config.toml
head_dim = 64
hidden_act = "tanh_gelu"
norm_place = "pre"
qk_norm = false
init = "normal"
optimizer = "soap_variant"
beta2 = 0.98
lr_head = 0.0282
warmup_steps = 200
decay_fraction = 0.348
batch_tokens = [65536, 131072, 196608]
doc_mask = true
Each number is 500 + 50 x the weight over its row's rms, rounded and kept within 0 to 999. Layers, rows and columns count from 0. Numbers have three digits each. The size before them is the row's rms in percent of the matrix's.

# up: layer 3 MLP up, 1536x256, rms 0.192, rows 416-595, columns 64-95
# down: layer 3 MLP down (transposed), 1536x256, rms 0.179, rows 416-595, columns 64-95
up416 097:500514504498439380611507483422580529447475544520580450473583469497573427575480482479550506493509
down416 102:523444510468543482538466426462488413455517455532562557457599378464453474460418490570474432515499
up417 143:443527397513405467537448573500424491483472511496486562533559499604497526446584551501527459502460
down417 126:479470496447566514540444487520470498538418508454549505515460527569536419466488485550464489587558
up418 065:445524426448488462588586466431444398516518477548438463409523492528458494428517574399454437458552
down418 076:465428519487453513424522483498405491537478484575480580525457481481521458534373503613582524580546
up419 089:486461427448532579491513608470458563429451491533495494545544532569395402458476509448477404485442
down419 096:554472470550491533578578474433504514363535401542556510485498510497437450504459533484404504508491
up420 092:419512493490502456658430523491490540526507461502480477492451562604510498497415423497470418454461
down420 106:402538502509530477530612502552376476481507498509421459439461523525447446509475445476450488528590
up421 093:495404454511512535464450535438548417429486521566454542489490465489529512593527409457599487512331
down421 089:545570561483478577471597499541440520504522505461493436425535477512463480443519569588478517578609
up422 096:397594446482501510484520485430526442370514587506429573612533474523467532549457456539488477506489
down422 104:406581470532465481483564537431487464365452556532436532583486499500466551529437450506504437524483
up423 115:575464568510552474531392450526485564594448484535495505512475361560483433441473485536492457519479
down423 094:359556410490416540446535554509496425441509481490554513491513662428552513519573538449489556599494
up424 113:436497478454468517477484481505442570560576499604465469442548427518520476502545582425470416498397
down424 119:546465479476473586557512456497421534434531440562521529481496437454507530549548517443512527500501
up425 109:474413564569476479583429544483514531505542469507478454444479570501480568474432448480578426473462
down425 115:419498497495541484521482583496494536537471533483468463398498540460420499501541492533559364473537
up426 078:497434479439483557475516551508474587526491486505509477598509516473519499472475459427444525462422
down426 084:470520478550426463611513504457552468439463482529569456572524607479547498419459478527531526455532
up427 088:495509478439511558461471474427493518458476463460595508490490511523484500437559558465546571556482
down427 101:413491544430488549417412491437418477494487448441537486490493449563518544457515557555576496509511
up428 104:482499439490443461475510615549510526482444467516558420546500560485427524430489545503551582613534
down428 097:367468424506543506533507398414490533483544532457538577546503575506590461517519526531425485449507
up429 097:509512419566550507590467567403471552473515517420521544559514493435436501492511441536628477541545
down429 094:485538559432466585411478489612571430574539587588431563456564524519494447492535535533442514534412
up430 106:496451477493535435441452483483534516392529561566548478578521492486500501535548506573577485570551
down430 103:475505467466395410513499479546451555495486550533501517621471434415498532585471594514497419512441
up431 084:480491495513625498428472444532651556465531535478446395425461560509588428546515493561521447450556
down431 098:382536490480588491499513472494621605519589528558443435465487521587530474560588608447542516459529
up432 076:550464480507540450437480488534438475545470576475466459538614508506482470418414408474461486480425
down432 081:479577565468541448494537514474453409480510500455465539618466550521550444536411450501408429522574
up433 096:472451451491400454460459413470387492453470527518502506528616436477540583486580429549607532449564
down433 095:510518536468529485457483470519562495561563522456472530528451528523492513590546586509443555408461
up434 101:507542393400469499401523512515436526469459523480547516523471445487337541541563518569531558466383
down434 110:501574463508534504466469459544499497600472515508494547499530465547452559522485449462562582462399
up435 086:492491491519513546489425501523521493414513505433469517444470490500494469594560471589589435514614
down435 082:501484537466438399540660479500529441545488497542570449533534578445563479422443504385430515509408
up436 086:499508601484544581623472442564504565520499516504458462549519501554543519557466462554437447490521
down436 101:587461469435531546585503474502459556602485499472478505549572455512546519539399488469468460450554
up437 134:467525552506406453477492512561524526597524523591513497515443489417477546446494545553552549546424
down437 122:507545529557515526533512441624482595489579550455508496483463558451487515558501479509474482455492
up438 116:468507544453487526390493559471522430523457535541549529548527479522455523487485384424491559449474
down438 112:509473556469478534421403549553484507541477475573453497495495552506535549483526492420566528544486
up439 079:501452486470520535418577518461543477545415457510528551504508500520498553384477543551479537550563
down439 093:452452442556384473439500462401491492507505541412557479421570525505466509539459439522450534595456
up440 103:503482460510486525527476465453509464528569515629511509536443535429480477429567536505444472472428
down440 093:501449545588391524507540455535550588489465481411494570432533508487560553518428411428473505572534
up441 117:491468511536529519468480495482498442442553585555432426543501591561550483609545515436595494555636
down441 097:513508432485490461547530517529535511535438483470632540471518472439490556458468494547391523454407
up442 076:473450548470538480484494432539503576408551639562524578407599536474603465540499506567571449525509
down442 091:469554548579501585474590503530497583426597711551487493515534534485483555525547507503477524537466
up443 065:467517619449479465474505494519565482575390478530559536512540420454511490466467420536400539565552
down443 073:490443535506446441551524598461492459581437471494580473568626450505462518462455478443533452514561
up444 086:445542568539554553600476452549540537549516510529532439473521488466529506602542518447493436467434
down444 084:554474611475454475574527507524517500550527483501508432462554496486514519576543483499498491544522
up445 081:501505560500508499460510557519568578435453537527566419463545534471521476544595444528507513481477
down445 095:464528543548524470488548535464512529476528483491511493480588557474485498563587475550545506522507
up446 105:509495479588449467493464482572522454551560493528478410536484529462523529621548538558488562482503
down446 099:507518506448537464452524449571451549456387491553505590500507559499508521436535501445455414464472
up447 097:410539440530543504514532506411467556502530456489527541530515460531600437528517477525384519555664
down447 117:490486519474535506451530473485437511425490538432466476488514589498582492492595535610472560619628
up448 125:549426488455594536423462555525509555489403511498545502539478540540475490430467364382457523586508
down448 097:507536524572466488561509428472582506455561468530466495519557492446516482570592533584557482381535
up449 109:530516527464534505565409563567467560572585510533494464531497514485510493451534555524496433475529
down449 112:498475425470529473451515453477522518490582431396462516585450445434494428446590582567477522407501
up450 074:554513473443449492438531478513487494434490519527375469502411591595549521462534478534508513482464
down450 090:537515447408465515423519506554466530463532571528404492488438569622554548410498464508514498506425
up451 087:475501511466441534479505452558464521589460481545627440485476491394508557553471479476598537465511
down451 086:527538464514504382485420526481571547466490508459423497472516612535493436454594517482481516508446
up452 085:561531514521415479480418480423507554550552593490634537450513539450541491465474467431479557471507
down452 092:466562530476439500466395610433485483528468510522493482469517548472514555543527475524432498414442
up453 114:503462466565596466525495554472452471504510493456475560434636479482527439545429461523453478417427
down453 118:443561508527575438532555547566478451415579477520424545435513493526488460490420344488466399418427
up454 100:549467451461472410554536584483480590449543518497596478455517492462432463459518446562585550480434
down454 102:524550486487486509408478524533445496527479463519485498491450448475554585451496590473472553484553
up455 092:403413554491426561514355503484455582444575564413593508537491578498443503541538458475535494462548
down455 093:629584456537573398559608494535539434565488501575444515484486498526505509479478538567503464553463
up456 068:396470459442529523535441442514490471479453503446431483523595484545530544611554620489500480495474
down456 077:414502425431478504543449495501439492529485503532472413500608538434521533526536521466547425484498
up457 100:544525472438457487499512542480451442518488407510497523522435509500560627440432479466532478497514
down457 089:480470527522531530473489465507553501451438575517576492491555532515536427515531513429445515414486
up458 104:462526536447459500480507559569493529534532578499617481442528526424595447401467520467472433534458
down458 093:467551499523504441522425496454516496550585437539414513561519489567518565507520545567607564456614
up459 091:579430494497477486397576521461426402468414417517551490505512537530529456509570525438487452468494
down459 106:553459452487492497470556443476451441472438472494451498400494490552485446440542619459346456463495
up460 093:499567434560547508480510504471429521470454584539639535509532593444457605461500489457489443540513
down460 103:557570370533486539498511472534468469546423520580492588501482645457507539482460488539468450570491
up461 125:467499472535487469536510575537533449466529496490430461546472487561498526499609537537484469512527
down461 131:481458483529530457476504562480617471486578425546540516505475615485481401542577510585438504387532
up462 097:542411533497410456467538565526559551495443583476563467410484481535537485471521485553520487511489
down462 130:406422385525490456527567584410439531507446526532635530496489475540515432462507546514428480533523
up463 118:546446553470487510505566463599468494505412528533430400491538522398456454482520420641565544495416
down463 113:475458544487552484505473434471527544557634555553639486462456403487473514479434556511484447551523
up464 099:597428630549487457461564359494527501502501528490462613485488425519462596605491485499376567409518
down464 108:524502452461478529462525473525518522562560520559424628597466496499411546495582553512485577521384
up465 114:502475465488498542524511476452516483427545508495588530434549471408512505490522503520531518534472
down465 103:451570489514482467429477471518503481462476455575501480550458535545447511497403519399521457577510
up466 086:592373413540503501603483462521450413497465466521416516542509451559476512508582527535529537493516
down466 117:526413493465497483612519422545465530594435521566456518476515458509484494484533510569593561425518
up467 094:462406509515552534529579462527457492524449421498529451507457562590490538468580416502594413530462
down467 100:473580524531505468485484492515509483545562389497530622475445440474475613494440552456494525510505
up468 117:429463539516518532439510576503413479513534463578549497600564511516518429608637512441403456442564
down468 116:458380489409528482516451495454556513625428508486479497550582502526468438488486533483501509565484
up469 093:476512557505550499542509519551460473525466444530526402483598471438523508531536453554511565576347
down469 095:451488605497471501539503574522469499548521473549576465459572458389573448545543539546446484475451
up470 129:555477428541503563482481528411472524543539533476492494448485631517599490400536493452557506558525
down470 111:496487450494410423548492491616459520493485434494558478549552425487559537507559479523513484473517
up471 133:398431423544503504575389471365580499500546445448467579457507482558516625543488491391414567480470
down471 126:480454527487508456518505553492519443504538451480575539446564525526536486494406485450524563615489
up472 082:396448497473508514531445445501523604524506455470510452443477491506454513534518492575581539455474
down472 091:578572501522437493643488608400504495600518600540542541503523481489589446489504441429486464458499
up473 083:520543485522493493448513455482509407426488577453471460593505548492502448529475499432582576507459
down473 094:512457439468517504551414465531506454432445536442421449610490481540457458492544492476506568564442
up474 077:439471509462514519497522458457526378466541468457521572461470558502527480496531460566568477479380
down474 077:521431411560565496460546518443517545447576473440521493580541467596523390557458465385463463489512
up475 106:497474458468512519525561490497589461549469476511424560466484466511539454588553490542450471437492
down475 116:557417496468450502605540550480526500578461461534426527465469501466523422483497511546516403467572
up476 086:527533456469575445465569526406506429570490506530499477467466481548524430442587551563454517441522
down476 081:506483505478501550523465512587504539529473489501482571517503523438500575598493465443569453544528
up477 104:434482561497482463595548462438541473552512470468434525535533548480472478438527494474453518498495
down477 109:518510530549425522455646510467611516510458475460429505539496594496536431493444493390480426554470
up478 086:628398553437510580438450483523508508524534441465391453449495605521507596573569511527586437584486
down478 087:529600506459504445530524529540536525436525501459475488454491475572492515439506422443439533503504
up479 118:492495485455478551478543533416592531586503561551536396506481545471578529439592448491616504467432
down479 126:485441417477499452546529535468587589544594529546568459612496542514543545457481483495560503395468
up480 058:425540504576526491506500499532443448467521546508533507493542392498547578493493613520487423465483
down480 067:462545500587454521438540509450445470439532581487471495536455414556451552461502501474513458476452
up481 070:500489524457442479388496524525559640511453515532568488558477570454497596553557462498506564530585
down481 082:518584400491514479466475504547524519539525539526460420532491395493516487458512528521471446452446
up482 100:479487478509523416415487495509494422522460496503513550532467485514532395536468542525426543469610
down482 086:502565427514557525575487555527459502492519499554506533585479399476521512506427501521477494525527
up483 144:449459503491427463598497550493530495582469512536577516520473454523433393508523532508541432492485
down483 140:548450494503475475462494523606542380504505522452536453473531456477410495459448542557519443542425
up484 114:463506523438558503473449472456468399523457525439480475537411511577582499527521533406442530524541
down484 090:561591537582481513503515530527519539514473445540530531481547490428422508500462514523551449500482
up485 083:436480484527445464556507470543509467523466518394546575482537492538522453474501429556463519452512
down485 100:502547464447504544533508528533410388498437463390610500547469435485462417389492554586482427519562
up486 107:446484535444546419500445491478423456576550528489579388416485490484518501432541511546478489545559
down486 092:492518491587395560539583554452513538486492447563400647638491599473456465527513541433503451454517
up487 063:503510511429597538568550483479563469531566467357523480488516371462504519508563487464412489496477
down487 067:511450520479435415472462531504408521494496484466588456501525570455389514491495548473548480490457
up488 090:404467506546498460429493522530490451481482596623579529535463477437594435509516349440499451409503
down488 089:579481553417533450498429481477453613518409453384465527418470510537495571545448617561469578532462
up489 101:472514634499504540432404509629567521489506530449602450492435514457458521549544605506474510444604
down489 096:440439479497443457400464498474499558493605473488528577470498565519610468493418437525503535442494
up490 072:500518571503538427434448473479536596529502481545610466567542462512467479399539535470628525459481
down490 080:492508441478536496539596511466611422509470454502461523606564553564570488522523514598510522467510
up491 125:426499502521431484463450445533552473544613503532604582462517557431524499473446522520577571404545
down491 121:490542485488481461391442542507647396602563554483528464588495522517475467523464526486431535548666
up492 095:462487540480630481585494495504417459503555502425418560476553435556446416514577518532417500427495
down492 097:354534519581553475551555527484593615491520497572496463516473533498454470433516482486684489599500
up493 120:555507462425532469511507546447450422385504522497499410508506468554490421523466516484526484476458
down493 131:540507527438539503544469505482461474423558520469483407491537551536503406468525461540540551507552
up494 105:509350462570411543433535559408524500514500595447501575460551498527504573535556466531505543597530
down494 116:477449439598430510514528479429482467518451505468464614493536480496473493460509550451531493506544
up495 103:452493502459467487486570411553467483470485584554434615484469430549611552535555566430450483468394
down495 111:533510493579507479499607457554498496482515592582405515521567510484565474515589578436465488426374
up496 112:386448501410486543512516410525567445511463529483563578536415479507500535547596509462534492551588
down496 101:597587557545521522502460528488375606452564408530475507519512427521432494537512509502430537474380
up497 081:502478512612488472524473460435481583525507492541459531447480543434484595429629418542491507472498
down497 087:495467479428549469459427531572581488516464469453570421468467427537478402531354460487457454543504
up498 109:587481430593563524443627513552518453419502510556483529552500495502578520437486518492528488500555
down498 104:425493527513412472425402603492545517550450522436534451500440446481441476496472485510600476465485
up499 094:499530492571405466537493415519531498553525452513545521472442546486489480548562524515457492522504
down499 089:478478472404514499460441617472466425496468434457489469449521477582526486480492498558537494571509
up500 108:601467527574514512479443500541492515451463566509421547468502462549450501577467523561552586426487
down500 109:569550479566526486548451466444438480477483530510443531390610372494459503545554495521480518511527
up501 090:502539504469399510418496568491484484437435575476486440577590438542559431499508473570537450479556
down501 109:487482484502486410442496560532498443468519574481507515518534494509608454589483487609469488443464
up502 096:462506598515488475568519508492460514483550514496480495459524451534585503434504520483465550483488
down502 093:566560442522564497501384434443560547578535433498502436497555516481463496477549536477451494525450
up503 101:446615526439547488540523507482439448552452443558488453546483376499520491514519546544555543533479
down503 104:591459563494521553407484418480462517479533555435429460576567543416491495453446565457541485510460
up504 144:442485453480471614521526483484384460419436481512463592529514514635464440493543487392535391531461
down504 124:599475500480582490489486439504536532496428469487503406450486374490580470538491555625491532511514
up505 111:506541579374569559553431458494611495481498487538498528561454476537503493448498513551587512568539
down505 104:468534428567456486468465504522398549516605492454519518521518487530460554530473500423443455519418
up506 109:466517429554435450441547507461537523488527545492569513621541531436438567465551461510581586529545
down506 118:509543451507557489540500518476589496502586514502503520556616464449431562517517419426599591517579
up507 138:488521457497428498544507446390537525529588446569477471478498424545543543543475527410539547472501
down507 111:485447540559535484461437512532489475495434566476499503498589544472459506510513461548416464514478
up508 073:544543406549478479526401572527552505609486514485501555467546461511469354458545565452507449530534
down508 086:595545505550558514541495562577595522529437521462582507534480454449494387471539574507482492504535
up509 120:548495551491451459485475445528518471554508456483550520488459586479491520451552444530441590413447
down509 087:513487436521504546557524565439478550405514534476505455472582505566565549538484504494527476653578
up510 135:505459408527432557541489449496492498539547562496545493503600556452549469498480405452507524486449
down510 137:540544408545457478541496486448582466488500566462526484543554595501549556485481396467487549535482
up511 127:470529443475453484483477536538468484537495540521501483442412487461530544499402513413543540421447
down511 112:458446660542563520511453453461492432485593518468452447565540559470507422504471533606501507575524
up512 142:478534460535484493457477531512414607451445597464577483545475515501415535468430487511503466423493
down512 116:525400474488470481548530494478525480520418464504482521468528618541500508507475513527497622541482
up513 093:460418505471487500503545581453465478390488473514459529572567550563473527561472438436557432506530
down513 095:472457420510540447606553498553480418423438449527502338594481514462579442547490441444474442506541
up514 130:563469503477437587467516492471469488534453510503559510539510525480540429476604499517513417473569
down514 105:435558460458566440558451498572575508540558497480442483494464485486489547604322521481476574539461
up515 076:395568584567521644608420440474559489529553538497397577520463515525505580510527345534493469431519
down515 082:625450492449476524494529589588530479551565555454574449469503581490508509553441546484526543550530
up516 106:433438487409472526519540508460530445507442505493545546508438506616475545544449544457498471519490
down516 112:519512565478522473439453467558474554504489481559551495420509482402501416453490565476462513597498
up517 083:505456514483584581467518540522486430450548505525511535472597482482453447512509460515516522446511
down517 097:511489480489501522547544586484475452520529521579572485455530517526567463495505439541519504384549
up518 111:462481532433447533495478458447476507436533476535476523499466486507451452505419392419478441559463
down518 088:522452422548526444493477553497435528472460554471476438488542507497547548492574528579459500493576
up519 098:459500458491540423390470535492436495558588526418515482453529463511473534536522473501532457462532
down519 097:536524446490486449615499460488481436485454421468440446447499533447570503523505487495445466518436
up520 094:574425604471513552519437548568448367496584477522411492442493462516501528484559475536597569473446
down520 093:447530478491562522503448453459476539433467482564548555565492514544439513447491555602453449581595
up521 106:475489548518526464496486520467426437464512540534535582492546484455358507532484517445459521503475
down521 102:515507518539504568536478399517526482516425521565472481593475487482601448512495415518535427516551
up522 075:458471592498450582505553463549520551497469505494487487447442475506482528546511435591504489500433
down522 092:454550492495475496476515479536429499625562494527463501495454549538505535566459445526472432533448
up523 109:571519482513558552444506578513498471409415486491529568495546485466490432440568468515425454455388
down523 103:502512543515488471442490544506458529464408498494478441431442470469485499546502599477459513485534
up524 117:501479585490480412543476471505441435543553501534595498446509431497449510477542545494542533518402
down524 095:478523429509516541492550452470531511466374550453442482520444555505524470543463486511458537464551
up525 107:533486467481534545459571493468492599597534480517533478483528539459429454454474554528569525381541
down525 118:551429454495474530513462556440468543551534522485446394507506551460526413519554546548530523496507
up526 072:476445538576471503516471410532493523589493523554542509425525487517440461455480544469428429509539
down526 087:531423605487564579439506454540404473538545468546469483449467470477416514428471497483487476510528
up527 106:475470489467525491523517590509406449520549530505606406540564486583538413481492465509536524429505
down527 123:524524464444491561527532546437420478485523477443565461460423433533534507563466393451585586451421
up528 150:463476505518575512503521513453459419569456557505502496457551554483459489479514470545583539491482
down528 112:594536468519470561495512523529572556448543397456500505564496431516549520488412496519398441463548
up529 124:523560470473536413425460531510477501501583606498588438628511494528544452541420475610521517502473
down529 124:551572530487552490481514571513466510549450592450462497557489434475535416555407518620509512493565
up530 071:434559506521465429479506457460510474520487529477557569444498504546509428621551568535502454456498
down530 078:458577490490499417499466461432473430488530551525494550407468471425504461499456560530424477520431
up531 068:414546510455496582417446481496489562428540546491490558468389536528472624464439459379497482513491
down531 072:512556470576486453423465556581490510538485466496462464540503560430510564453605459433512561493479
up532 123:508537489488516470562482636542490516444461428489490504477508545507457483498513444482506490465390
down532 095:487539509505500583429524427507502478532527561505543484569477447451536535473453548541503501527611
up533 070:495574530443538559563466400477500527516524520519427545455481500459526412406524516543452524489512
down533 081:469531585507554562550515483508416529456556526430502542400446533472563491413489520537465495514445
up534 072:419477518541460476562458397474526498574424430488516515494465486521557428554499519525564512470546
down534 077:497505584430445391453410501496509468567534580493438466433466487464507512520531458504549477584474
up535 099:459470507468533548500459551567423384534504507506478548414576504497445500517476509556497450524449
down535 093:372556506574446488529484481528531650447534530488489459592357427494493515477451556440540603490457
up536 075:570485521430621521509538396523428466523405439441423471562548552518554527477521535425391488579564
down536 080:487415515443532496604547526520544458461595514479495525534500509497571340557523497570489469518491
up537 183:474487422553435480496612526450462484527516467527509494492529480516474513568595514467506508415514
down537 152:449498506580464544533439480476485571538515433469418531490585532578447501594616578451451497423532
up538 066:518503415380446501613602504416418405386515569546522417554560444494544492454540363462423485516558
down538 080:401510526410516438597477432489437448542572523544542557564577461480531516501504410556451509495582
up539 113:462552554445478403473472555489556504477473464555490505461415513391495483398514480453439517468490
down539 099:588459490521513635546560467527488437561529463508420529606578430625520514540509468498554525533520
up540 074:573533482473597403520573530509491458515494496510538516452561605539512516401540558497439553442489
down540 095:503591523523578498530562520531519473538470543567514550490551544551582500446502567512387515443414
up541 103:463466521496520549546572576579397597563526528525553530488486531514439498378492391540501476523533
down541 096:514589467444457463484465433534500497531464453535480437510460514529576493561466562431514531610451
up542 095:555540506506459467545506453524513544527554505558494469472453507466488510491483580515567456412496
down542 098:407505574551477596621512554553512541455458477515517475529448492472453563502575568487506485392524
up543 083:453490514497480504523552509435515595511494515514460454623423397529523521464516553483444573469512
down543 092:503505494523602546578512495454478501449522426491458499455456448487520402508485524461465486430426
up544 090:491418467455388485452553458458543508592486569494511469523570524436570537539567487552408474486514
down544 103:461476432476483485511564501450546513535513580516529467515529487418559459425540539510457538478493
up545 182:411564497557473459515456498535435448468459461566486532470428461554524548502453559468412530525558
down545 121:585461474422508584472542508452555503523574538455522487514547488423483482469564476517605484452469
up546 054:431529516460482513540521474516521421539513546535425490427546341539547515493473497484482543486495
down546 057:439555546458450543568527573524618415462528518475562469463555364542553524433512556497513532484467
up547 096:466458500573563457507581551530438471396507495486581484508588514590492464527529534463549562490444
down547 109:506506529635500509501564496524437503403506530473602458482501565571481505477567503497554591536549
up548 088:484462484557500567520576568504455516472591465467532438441602545519435574512590552539549517587426
down548 087:536527596520462476473471471521558463493446522514499545474407390390574572478475489455508486355627
up549 099:483518577518581539537573530562484500453340502465536486517512471547474513527500479503484479471491
down549 096:515450436481495448462424491364494532511576421464495547497532550474518496499445474447520462424449
up550 083:469553554559553495525383491601524475578440516551485514427438586503484467456381503526472393528417
down550 084:505397439525501479436490513527450496339449468478566601534439504420462523541437492496521509538448
up551 101:502535563490452501459541479594537448476473495610503495467479535470480529377517546521475547442507
down551 106:538496644594479424414515577549475486471495461470457524408512563553477522493459423533472544452508
up552 108:597488523517478541484520487502459529581483602474488554473424487465436546553512415445496527564433
down552 099:445410509434533486472506456470539501513533426538551499466597465508514461403435553477577375472474
up553 128:514393599487470520458580506562433483524464489506476555532503520514584531575575427520471442580429
down553 116:469597427508480518495547528453512533513487494474496540409473546452464393453485485487550522490520
up554 088:519453456505432463489486534476493515489524563503624466542506417540575509475486479475510518477455
down554 094:493421587525435542433501492515461525420515523410578398460518521538508520516472488523424519511553
up555 105:500497472513523503554479458458551509566522461526460604601424473561483484535522555454375543429482
down555 109:437463467427554430471572464367557489603544598453475541466488552541409471565541494505458500561498
up556 066:502572457509523501426479557431475496462523532443476500526401423497552511501437570448578492522592
down556 067:433423412481438470478466563369576543446533515424491506497499546490484508467521501471482467521484
up557 076:443479477511549537522486535510580557509488523526454524464372465419398520491586563455546496460615
down557 079:527516528564504477480523414544478427477511440474514441413562498516564547517530405499424455459441
up558 097:496536505499425525514544472541521505471526482510451531453508484386504489419475450471529442622447
down558 085:501514456400513438421495514457450452553508554494566435518510568514466518533560571574503559410496
up559 081:573470528402517496546505558426572556505536525511483508548534510471393537508539532580480469552591
down559 085:554493461630396445487533544454434535448499521515531438465488442482537442493489510498541599412458
up560 066:494496408493439524432408535524434541490489524483499518430520525472471411445524571515546446485514
down560 073:484525418392483503427426525545513485538526441514472466486468563490439495367474484478509498492442
up561 083:468496474498396497618504579404443457461530462464550509460519461505417477429484465445473488458361
down561 096:462565456524396487494539500514449456435441389396450464500475418462515532580442494477402438431450
up562 104:435505584539461512574516448513506580490501401465473364469514540461437505528430429501448475503628
down562 094:567489503509535497411454533474497515516499587548542642461535449490553463501540529561567552503444
up563 123:549431505492424509533450504408549534520519458511482556539477499506512558548508483479478495438495
down563 113:417484576437528492471451436532422456536477451494418583457610526425521447443475585520611463546485
up564 084:547502458465466463541483511565545562477442522530443537449434419532595428474489564599559484461416
down564 089:498470493454426477501551482580495486461500533527484556455458375550488409443454583533591490471555
up565 087:501554619481502600555378497515446550534517508503504513458562478538457525526544459543522448432413
down565 093:508534609519527587579400494468496596579528498528513506388584383559443565486563555568476429438498
up566 110:457540443478485488435422473546513604598432427550476479444344505463617513564476472514437432482476
down566 098:514358523472536582499609560517472429531552539523511554507528391501419426437541420463529498540526
up567 097:478548564473481500428540443479545511540616494580502517485648514526502487477520503533473481478599
down567 098:547532595467446522400595436523505490521517446442389497507573452538392497452446458589475508530515
up568 082:441519487588571463425486570534512530497483494512542474445540515464532442524442594575570478510465
down568 091:391511503523478465543566535501541411507502499560490454463512512512502534424490422468486623461476
up569 081:518458469522449534519481489535485525487583483519538496485554493551537407572491575523538420509372
down569 086:498462491511433528467508476501463459429620475542519575499516573526427423474569530442512484525448
up570 088:561572453426470541411475593513484572467456488603495457531598538513392498520482539494600402522493
down570 101:483618519498484464447472429531515481441454489522467440469551541552399487564401505453603432510464
up571 118:492544636462517528498615488514467432423497568508412559483459569553450479564455486577470486498568
down571 107:581547447468565474621449497521495501531523469412432503464516404402631536424541447547514467512560
up572 122:540525412483412486402431474431478589466531541539590522472561495502428523494491405515467521403517
down572 122:527533513571540430408506444426596536524480523538581578481512553533396553509609535438487515498508
up573 089:453535568441444430540473451486603408436555487486510507484514567517458413479528529565462566447524
down573 097:522501546557508520471446538472536517486440469493508414475501499513438442529541471583477536449569
up574 063:526576509394476555445536500496506410467496542489426554567540467483489480523435487517371492498499
down574 076:505573434489442537616458543541494488516471525522492561497507456545483432512482422423394432542477
up575 093:445461365529487413481434524489468516510525498463548489543572445498578496514486598540473436504572
down575 095:466522445437449561495506488470570541527543499575512539440443531508557561517472492569545574549489
up576 094:556579435479506468468493472520432564526431520484508450488510531496467559446457407465423526497567
down576 096:463446473503545505419526477499491552524401540451539567401465557463546470466431523521409490523495
up577 094:481458470517537515492548585442376399463502632516438506500529446552460495493559475500468549391505
down577 102:644442419586500511485491570503498463519471604471439502353535582465477519480550584533503557403560
up578 110:458553549475505444510490416482487484535486520441590429486545546503537437495481545494533380499523
down578 124:532582522485524456535479460529458510528441496403569445478483500540569484506486519423544479566554
up579 084:508452532456504512563527506437515511417496535530460494450472579593465623546553531557592512551413
down579 086:514510463566501562468478529517552526525473518548524465476513365483491481582459468395560435561565
up580 121:485532410476536505402597455479438542533489410483481456445542505521533492522636630477508524516529
down580 119:420383409575487531497477536494407539470415510468468519541511561437547548540606522533377375525508
up581 112:545514502534453565565512444426516487461496535475566485565493499550428527464590467568504494505431
down581 099:525517444468426451485448544524533511503503501497441542478329528464536489504497468433553541575528
up582 152:558446495544473443547576496507537470601562512558528479484521472512595471392467490486603533484479
down582 138:583423462501530458417540529481482575489534582556459429601497468470521468499512529520577532427429
up583 067:451538481531526390506599491439555454482504465446495535565514491596593478448467540495526479505572
down583 074:481434528488465466452421535532559471562523553500521484491454491486474442473493560495551438514503
up584 167:418563512415544485496544566530552388490562520537479485511403470486526519379495462547473524588543
down584 130:531501405516436418543539526569469416465475509489517466534530517511540588491484497446446448503508
up585 105:460426471473454485507566490477475496536553603430454528534513563519498501487531464519490490499504
down585 098:550541502519526512407406524578476399536501413445521469498521529539468462525457440447476509556470
up586 105:446501450544606440479482440571530498511546471516520532551509500515443514533539567503520491430525
down586 092:537538614547467496528517539436481461465459582563473491531456480495550496528474557505542548507460
up587 098:454373498572516563525555503454418444507524527530462541557485493518522551564464552494488448497638
down587 108:490439443482577531463525500447452547571432461578475489548508510493536465490528573525479480492553
up588 075:511514478409550542462581485477520495508527557473527508522472505490449450485587532511562500494561
down588 086:434521498505529482491606476468494497464488460496500542402531487489486496570585497526540508511463
up589 118:526473453403494521447523462449434501513503490536500563534447527527475521417509434416462437479502
down589 114:475471440545569442520553508537465528424491526421514550531485535446512441556496535533517461456530
up590 077:586498528425547524501417491554522464497556493410502467510492398535395583430489541499473515492509
down590 086:443500552544427489541497450477444431549497500552519490474594531565454492494526539510554455490487
up591 082:460487449458396463473472505556447494472538560504526509537574460407458572556563555550570500483457
down591 097:498520414521407517501536524587452521533571559530510496511512539482516565563597542555567480464515
up592 132:534528528477532579469502510549480450479535585357597475533521616487474477474563599475500546517547
down592 111:512520485485493578507504530458481566560468446586463516517576477422483503492556459440575455493486
up593 081:513525423462463540407536460602515565576490471531525461557390504580560514493541440467437566444573
down593 093:565554500524472534445516502589541541559566472521506463470380441451524479379453550498582476468434
up594 102:468509549483458533458501434511595468527480529526508503490411449497477474481482498511553539455538
down594 110:458530534518502547492537522525471447431420491414521523517457487549470483582564515496526501439523
up595 123:418533501564460439552524546506537474499488460534444505492499452457539566533581578498514489570400
down595 127:450498527456526446552482541525489538458518463504497530474554494458489521488566555499476516521496